Part of a small language model's weights: 23 layers, width 64.
Each number is 50 + 12 x the weight over its row's rms, rounded and kept within 0 to 99. Layers, rows and columns count from 0. The size before them is the row's rms in percent of the matrix's.

# down: layer 6 MLP down (transposed), 256x64, rms 0.252, rows 224-255, columns 0-63
# up: layer 6 MLP up, 256x64, rms 0.329, rows 225-255, columns 0-63
down224 077:43 68 59 49 54 61 46 29 51 64 43 58 39 47 50 50 54 45 91 42 37 66 61 57 62 73 39 52 59 42 67 55 33 33 62 59 43 54 36 60 49 50 46 46 42 31 60 76 63 34 43 40 58 33 53 33 39 53 49 49 56 40 39 56
up225 106:47 38 64 39 44 73 83 53 36 53 27 59 47 40 43 53 77 60 34 61 50 46 37 44 40 44 51 53 34 31 46 36 43 68 44 53 57 55 76 43 39 60 38 47 43 49 38 45 69 56 57 63 41 71 59 52 47 57 72 53 46 58 49 54
down225 125:50 28 68 45 58 54 85 46 34 39 55 56 42 52 50 57 34 60 35 25 49 32 47 63 59 42 46 52 64 47 35 50 57 52 44 46 49 43 63 36 74 45 47 70 43 45 55 27 43 41 40 52 40 71 67 49 54 48 59 54 69 36 59 36
up226 103:32 48 47 53 43 29 39 55 50 64 50 47 53 63 42 60 54 38 27 26 52 47 54 53 70 37 54 68 66 48 74 55 29 34 56 51 30 46 55 68 31 24 43 62 52 52 56 42 64 57 51 74 53 53 36 60 47 48 69 45 59 43 61 51
down226 118:43 34 54 62 40 55 82 41 36 44 47 36 55 43 58 53 55 45 63 53 30 59 67 41 34 64 46 42 44 68 31 47 57 61 39 35 50 47 37 44 61 73 50 58 56 49 66 58 33 63 54 52 59 73 36 62 49 70 40 45 49 55 54 22
up227 093:41 59 40 64 34 30 65 28 55 54 53 45 68 46 56 69 57 54 42 22 62 57 42 37 33 71 68 66 50 53 65 43 32 63 59 55 43 45 33 33 55 53 49 45 49 43 32 35 41 32 52 48 42 49 64 51 47 62 69 61 60 43 49 64
down227 085:65 51 39 53 62 45 51 61 52 41 49 55 47 60 40 45 54 47 43 66 41 28 55 52 60 51 46 21 49 16 18 56 48 64 44 62 60 50 76 56 71 39 57 59 49 49 53 47 52 67 58 49 46 53 32 35 69 26 44 46 59 46 56 36
up228 095:33 56 76 57 35 47 56 50 34 27 49 63 51 64 69 64 60 48 53 33 55 56 57 58 59 37 55 42 48 49 60 46 67 65 56 36 48 40 50 64 52 54 55 59 70 26 78 62 51 45 31 52 55 59 56 46 57 53 37 46 54 42 48 16
down228 089:56 29 49 52 53 50 55 38 66 71 49 31 44 56 46 42 33 33 56 61 48 47 56 62 60 64 44 57 45 47 37 52 49 56 48 54 44 63 67 58 42 51 52 93 63 44 37 32 46 44 71 57 39 29 42 32 48 66 48 52 54 24 46 60
up229 108:56 42 44 49 63 36 32 46 45 33 47 63 67 54 49 54 33 62 36 78 45 44 57 52 68 35 49 47 31 31 72 64 56 66 58 45 37 35 56 39 46 60 44 58 62 75 33 46 53 46 35 61 51 54 48 48 32 50 43 54 56 71 33 33
down229 104:50 36 47 74 43 50 64 55 47 48 44 47 49 47 37 49 63 59 71 51 47 41 68 45 44 38 33 56 79 57 38 38 23 53 27 62 45 63 30 48 64 29 50 42 63 57 56 42 45 47 43 58 83 49 54 56 34 53 42 56 50 32 64 52
up230 109:47 53 46 54 41 67 39 69 40 45 54 44 64 34 40 70 49 19 54 39 35 49 38 58 50 56 45 49 53 59 65 40 66 39 55 64 73 57 33 57 44 64 42 31 47 51 62 43 59 61 39 38 45 56 75 54 45 61 37 34 53 68 22 52
down230 123:48 45 35 54 60 48 42 23 44 45 49 60 52 46 31 63 48 44 35 62 49 45 45 46 71 51 57 41 36 37 68 41 74 74 50 59 48 52 94 66 46 54 47 54 46 44 51 54 43 60 26 56 49 32 54 38 56 55 35 45 36 53 54 66
up231 103:23 45 51 45 72 57 40 56 41 50 51 30 53 37 45 56 53 39 55 53 46 57 40 30 72 35 50 65 52 37 45 47 55 27 54 43 50 49 51 78 45 33 46 45 42 48 33 56 77 57 42 41 72 36 50 47 43 58 70 65 57 53 59 28
down231 104:49 58 58 32 47 59 57 40 38 59 75 74 49 59 54 53 41 49 23 48 53 36 50 64 43 67 68 66 56 47 58 51 60 44 49 44 44 48 52 49 57 46 62 43 47 32 61 65 48 51 19 84 35 65 38 54 45 42 44 40 41 27 54 51
up232 093:56 54 48 38 52 30 50 52 40 51 50 63 35 47 55 49 36 54 39 55 73 53 67 52 57 35 50 37 62 45 40 55 51 62 35 37 51 54 46 39 30 64 63 50 74 65 71 48 73 71 75 45 29 44 48 53 33 33 36 62 40 61 58 41
down232 073:69 36 69 57 42 46 42 61 57 50 48 37 58 42 37 44 47 41 62 50 16 54 33 44 56 79 63 71 51 38 62 46 64 54 55 44 55 43 44 55 66 20 49 68 65 56 33 58 35 60 43 43 58 35 40 56 69 59 58 56 49 49 47 54
up233 038:56 68 35 45 54 55 41 70 30 35 46 48 51 65 51 75 38 56 51 30 53 68 61 50 55 42 42 48 49 46 76 30 67 70 69 57 48 18 58 37 53 37 36 36 48 57 54 34 47 62 49 42 47 38 54 52 47 58 33 53 52 43 40 40
down233 043:54 47 59 46 32 32 51 56 61 43 48 25 45 44 49 40 45 62 46 37 53 49 56 33 47 43 44 54 39 60 52 73 40 62 57 39 23 41 74 73 35 58 55 48 46 82 50 49 58 31 47 40 64 45 58 68 55 65 65 28 57 46 54 54
up234 089:52 53 48 36 66 54 27 37 29 53 28 57 57 59 45 47 44 47 42 37 55 63 64 64 54 35 59 33 30 35 51 62 57 32 51 30 62 32 45 53 46 49 49 40 78 62 35 60 44 56 73 50 51 46 40 59 53 46 35 41 71 66 62 51
down234 089:35 50 61 74 44 37 88 69 67 51 60 32 50 48 41 40 34 56 53 53 41 42 55 40 54 47 49 56 58 55 37 64 66 47 38 58 66 70 40 48 64 28 41 54 59 45 59 61 37 34 34 48 63 53 45 37 53 53 50 35 30 34 46 54
up235 107:64 27 48 50 38 42 39 54 42 48 46 51 56 57 44 58 52 49 29 47 47 44 60 54 66 18 70 56 53 38 48 50 37 51 63 53 26 39 53 52 49 53 24 65 63 67 37 28 35 57 50 66 62 49 52 47 43 51 62 44 77 43 55 74
down235 109:62 35 63 42 51 57 70 58 51 40 54 49 42 41 47 49 73 54 69 50 70 50 48 35 60 51 56 49 52 43 54 55 28 48 50 67 45 54 60 61 38 56 49 59 49 43 51 54 18 47 57 35 17 71 61 68 31 41 58 44 37 26 58 43
up236 117:56 37 49 55 53 51 28 59 24 55 47 57 23 56 58 60 55 50 50 55 62 50 52 49 53 36 63 42 56 58 67 48 47 82 45 63 44 13 67 59 38 54 34 31 51 51 43 57 46 59 62 46 56 38 70 42 45 52 39 47 60 62 47 74
down236 141:64 39 52 46 48 41 35 53 36 37 60 51 46 57 53 70 57 50 38 45 48 66 61 54 45 25 32 54 42 39 69 53 40 60 46 69 47 49 43 84 54 38 38 37 14 62 42 31 55 53 51 64 49 44 54 45 55 40 72 66 54 42 54 48
up237 094:61 32 44 58 34 54 64 70 49 45 44 41 63 62 56 82 37 50 18 44 64 43 64 53 44 54 48 49 61 59 55 56 42 56 77 52 45 26 52 53 51 33 27 47 47 40 67 48 60 31 40 45 53 47 45 67 49 56 35 50 63 38 47 41
down237 085:48 59 65 54 61 48 44 64 56 46 52 49 47 40 39 11 61 57 65 59 33 39 33 36 42 72 19 33 50 60 58 57 35 50 28 47 51 59 52 50 44 58 66 53 60 43 46 69 46 64 35 56 54 33 50 53 47 42 37 58 58 61 61 67
up238 104:38 45 39 35 46 47 51 38 54 68 46 39 37 59 60 47 72 68 71 45 69 59 50 43 43 42 45 43 59 70 49 64 23 69 46 62 54 27 33 40 28 39 42 46 64 51 29 51 54 46 73 49 62 43 55 56 62 58 52 58 53 59 56 32
down238 104:66 22 51 55 30 45 48 66 49 35 52 41 36 61 31 52 34 40 40 51 32 41 61 38 55 63 54 62 31 41 61 53 77 41 51 43 61 56 31 44 57 52 50 47 45 70 65 55 33 75 37 57 52 45 56 36 39 71 59 51 52 63 59 54
up239 088:53 42 66 49 67 58 47 49 51 48 32 46 65 38 38 42 50 52 51 14 60 47 47 18 47 47 69 54 40 63 48 33 59 57 37 39 58 38 75 64 65 62 47 52 48 60 38 46 65 74 58 33 66 56 39 59 51 62 53 43 64 43 52 57
down239 081:61 46 40 58 65 77 58 46 62 42 54 68 36 52 37 45 52 73 53 46 51 56 44 55 55 47 40 45 66 30 46 39 26 58 35 40 44 51 43 49 63 51 53 58 53 40 60 66 46 43 46 57 27 57 83 63 55 51 50 41 55 22 25 41
up240 102:39 49 56 43 37 41 71 40 55 60 46 14 59 51 49 58 53 51 63 43 47 47 57 35 66 56 37 45 37 46 29 34 25 50 46 56 45 52 41 52 49 61 52 44 47 40 48 18 64 51 53 53 53 54 46 59 78 49 64 55 71 53 76 65
down240 112:50 55 52 50 45 72 45 58 50 21 60 47 44 53 70 55 37 61 35 56 62 56 29 37 66 54 32 46 56 36 62 31 50 55 75 62 45 58 45 50 46 48 62 55 20 40 43 59 65 53 50 39 42 40 35 37 60 45 44 57 46 43 56 83
up241 092:56 54 36 51 37 40 58 64 47 42 36 55 45 41 54 45 52 42 37 65 55 76 64 38 46 51 63 69 49 49 83 55 67 25 47 53 46 30 52 51 43 36 77 53 55 57 67 47 40 42 40 33 49 57 38 68 38 60 51 39 59 46 27 55
down241 086:55 40 52 58 31 44 41 40 55 27 34 45 53 57 53 45 56 64 44 38 38 46 53 60 73 43 31 62 60 29 33 54 56 25 23 57 62 73 56 44 49 58 79 29 54 38 56 62 42 50 48 58 58 65 59 42 64 54 48 61 42 59 49 45
up242 106:42 52 54 66 50 41 58 52 40 27 52 46 67 60 47 63 35 47 49 43 71 61 43 29 42 45 76 38 42 27 60 45 58 41 45 42 50 51 47 66 44 38 57 45 59 65 45 48 56 27 50 19 69 49 52 74 59 52 39 57 70 37 54 38
down242 095:53 46 58 31 50 41 53 32 49 62 43 28 37 50 37 23 49 67 26 54 51 52 48 58 50 58 38 56 49 60 50 62 77 50 35 52 53 59 63 48 38 53 53 58 77 44 22 78 32 45 61 56 42 44 34 47 56 65 53 46 57 47 48 64
up243 095:45 45 53 53 65 67 56 51 58 46 38 35 53 50 69 44 80 33 28 61 47 32 51 41 42 59 59 35 47 63 34 42 71 51 34 56 55 53 59 48 64 70 59 32 42 72 36 35 36 36 46 40 62 66 47 69 44 39 44 63 41 57 53 53
down243 102:48 51 61 37 52 26 35 64 65 56 56 64 54 56 50 49 58 70 55 29 37 66 45 53 62 59 37 48 60 42 59 55 25 44 55 39 61 67 58 41 44 36 44 49 31 55 66 54 57 70 46 53 32 51 71 30 37 50 47 21 42 39 44 64
up244 097:51 59 38 42 68 46 53 51 44 72 58 25 39 52 32 50 69 45 57 49 43 43 43 48 67 51 49 54 32 43 56 70 46 44 54 57 60 40 52 45 38 14 42 69 59 70 63 56 54 40 47 54 61 45 36 43 56 20 35 58 60 48 55 30
down244 096:44 48 45 75 49 50 32 54 50 57 57 66 49 63 50 49 45 53 78 58 40 48 60 47 35 52 30 43 79 71 39 57 48 65 38 70 41 54 48 38 44 80 61 35 58 49 44 58 45 31 61 39 44 63 38 32 47 66 44 39 45 34 50 52
up245 109:49 54 39 28 63 64 76 61 46 25 65 38 46 39 56 48 54 60 75 63 46 66 56 49 51 46 51 59 66 52 76 48 58 55 58 54 40 42 52 65 57 47 35 24 34 64 45 61 29 42 32 40 29 44 37 52 43 50 41 51 44 41 51 56
down245 119:30 51 50 78 66 45 61 53 47 35 31 48 59 54 64 43 35 47 40 65 57 58 62 35 77 29 50 50 37 35 61 53 47 43 56 66 66 52 43 54 36 65 62 49 44 24 45 63 36 35 54 39 25 47 49 53 58 48 57 58 42 63 58 40
up246 120:73 55 45 46 55 88 58 38 39 55 37 54 40 56 47 48 48 57 61 43 55 63 49 38 58 35 71 40 52 28 53 47 31 42 32 43 50 46 51 47 64 49 50 41 70 63 38 36 53 45 56 57 44 22 53 57 76 58 46 50 39 27 53 41
down246 139:78 23 31 60 47 45 46 43 53 56 63 52 40 52 46 56 38 44 30 59 31 58 40 58 65 52 52 48 62 50 45 45 37 53 44 55 61 54 62 58 39 44 61 25 69 73 34 48 48 33 35 61 42 50 35 66 32 71 45 61 64 52 63 44
up247 087:41 30 61 52 44 49 56 49 45 21 42 61 49 41 51 49 60 52 60 69 36 42 54 41 66 56 60 77 67 52 72 43 64 35 68 63 50 48 34 22 42 45 54 39 59 60 53 42 35 40 35 43 38 31 58 44 54 51 67 36 66 39 54 54
down247 091:40 58 73 34 46 36 52 58 45 64 55 43 76 52 67 37 63 54 58 35 57 75 49 69 54 44 64 30 36 28 58 35 48 38 37 50 42 58 26 46 55 58 49 45 16 38 58 51 57 60 55 54 40 55 49 46 45 48 66 50 39 59 42 49
up248 108:54 81 45 47 47 45 74 28 65 50 72 58 63 54 35 75 38 61 56 41 44 58 53 25 59 49 63 51 51 43 74 56 42 41 44 41 40 37 41 52 35 34 48 59 46 52 36 43 62 46 33 59 36 73 34 45 51 57 42 44 59 47 59 49
down248 115:45 67 52 47 59 62 66 45 66 40 48 43 53 40 53 47 22 30 51 74 58 62 58 60 54 45 57 45 43 71 39 29 53 63 43 62 31 56 55 65 59 43 50 53 25 26 56 42 44 44 50 69 27 60 34 48 59 50 62 60 43 39 59 38
up249 096:65 70 44 43 30 47 57 46 41 72 52 37 57 40 60 42 68 52 38 39 48 40 43 32 51 36 72 46 31 53 58 53 69 72 45 26 61 23 61 65 58 65 60 38 57 46 40 49 50 38 53 47 50 49 63 41 71 38 40 40 47 48 56 36
down249 104:60 42 55 73 46 80 43 53 47 48 36 31 35 34 50 63 52 42 51 38 58 49 56 44 44 46 65 45 50 45 54 49 45 48 52 65 43 43 37 50 23 32 38 60 43 58 36 72 54 41 59 29 44 67 43 81 51 62 58 65 55 55 55 28
up250 075:57 46 71 50 55 48 23 44 64 55 41 68 52 54 58 36 45 47 43 36 20 55 57 51 68 71 41 73 49 46 75 44 50 59 55 40 44 55 41 66 36 55 50 50 51 60 53 59 28 33 38 56 22 56 41 50 54 65 56 50 49 47 32 65
down250 072:59 66 38 55 40 70 52 51 32 39 42 55 49 63 67 60 37 59 47 53 66 49 55 28 34 43 63 25 55 51 37 38 57 54 45 64 65 45 66 41 75 67 50 38 44 31 42 42 60 68 53 67 49 39 58 58 52 21 38 51 43 45 58 40
up251 091:40 58 31 49 49 36 56 55 43 64 42 58 52 57 55 52 44 52 27 60 58 48 56 39 33 54 57 58 59 68 44 57 25 49 64 56 35 42 46 40 44 58 44 13 72 41 38 49 72 62 67 49 59 53 51 65 42 55 82 48 39 56 65 53
down251 082:66 53 57 77 44 60 56 59 57 46 47 36 51 44 42 57 54 33 54 47 51 37 73 67 47 51 51 24 52 53 42 58 72 60 40 50 55 47 56 54 83 54 70 66 25 49 58 46 51 45 24 47 60 36 38 42 48 30 47 32 49 38 44 56
up252 101:35 68 57 55 72 55 48 48 44 49 49 23 62 26 59 43 65 52 34 61 50 36 39 47 45 63 43 42 59 63 47 25 52 46 54 68 33 50 58 58 53 52 66 43 30 48 37 42 62 46 47 58 61 47 63 35 46 53 31 39 58 70 78 43
down252 099:56 61 60 56 43 32 38 45 73 31 63 37 43 58 47 61 52 68 42 41 36 59 65 46 61 32 64 51 57 52 59 68 42 47 24 52 53 49 35 31 42 36 44 37 42 68 41 49 68 37 32 45 48 52 42 68 70 58 56 38 45 39 47 73
up253 120:58 50 54 55 56 48 41 43 73 76 35 59 64 76 68 45 64 42 57 29 28 53 63 43 45 41 55 58 25 73 43 46 57 72 45 45 70 54 37 56 37 52 44 49 46 33 59 59 47 55 46 44 54 47 38 28 41 58 61 46 44 36 44 67
down253 133:41 33 28 49 42 64 58 28 53 43 70 53 63 45 65 71 54 59 48 67 33 50 53 42 49 50 53 44 50 51 69 43 58 32 61 35 40 43 44 19 44 50 43 44 53 49 51 42 69 40 36 72 63 60 32 60 60 34 66 38 56 63 46 63
up254 094:45 36 54 65 42 59 75 28 48 50 59 73 56 53 41 52 54 32 49 45 62 49 50 29 24 53 54 53 50 35 48 48 65 41 87 39 61 43 63 56 62 52 58 42 39 46 56 33 34 67 34 39 42 67 59 49 41 68 56 49 61 47 46 58
down254 088:49 44 10 63 47 32 40 65 70 47 51 69 41 61 59 40 51 44 33 45 64 43 61 73 24 28 66 36 62 75 44 49 46 55 51 44 49 54 45 37 51 53 44 47 46 58 34 58 65 44 52 45 50 46 44 70 51 48 50 66 54 52 56 46
up255 094:44 32 47 53 59 56 57 50 58 40 20 52 60 58 47 61 77 40 54 25 33 44 45 47 56 49 71 44 57 41 68 50 42 37 68 37 58 65 34 55 51 44 38 51 62 44 44 53 67 44 51 39 65 27 34 74 61 55 35 54 42 61 40 62
down255 084:48 59 73 48 38 33 61 53 59 58 69 58 42 49 47 27 43 57 39 72 63 41 75 56 26 69 55 57 22 55 37 42 45 63 55 53 36 37 59 56 47 54 49 35 41 52 33 50 32 42 45 51 62 68 62 33 46 46 68 41 47 37 54 55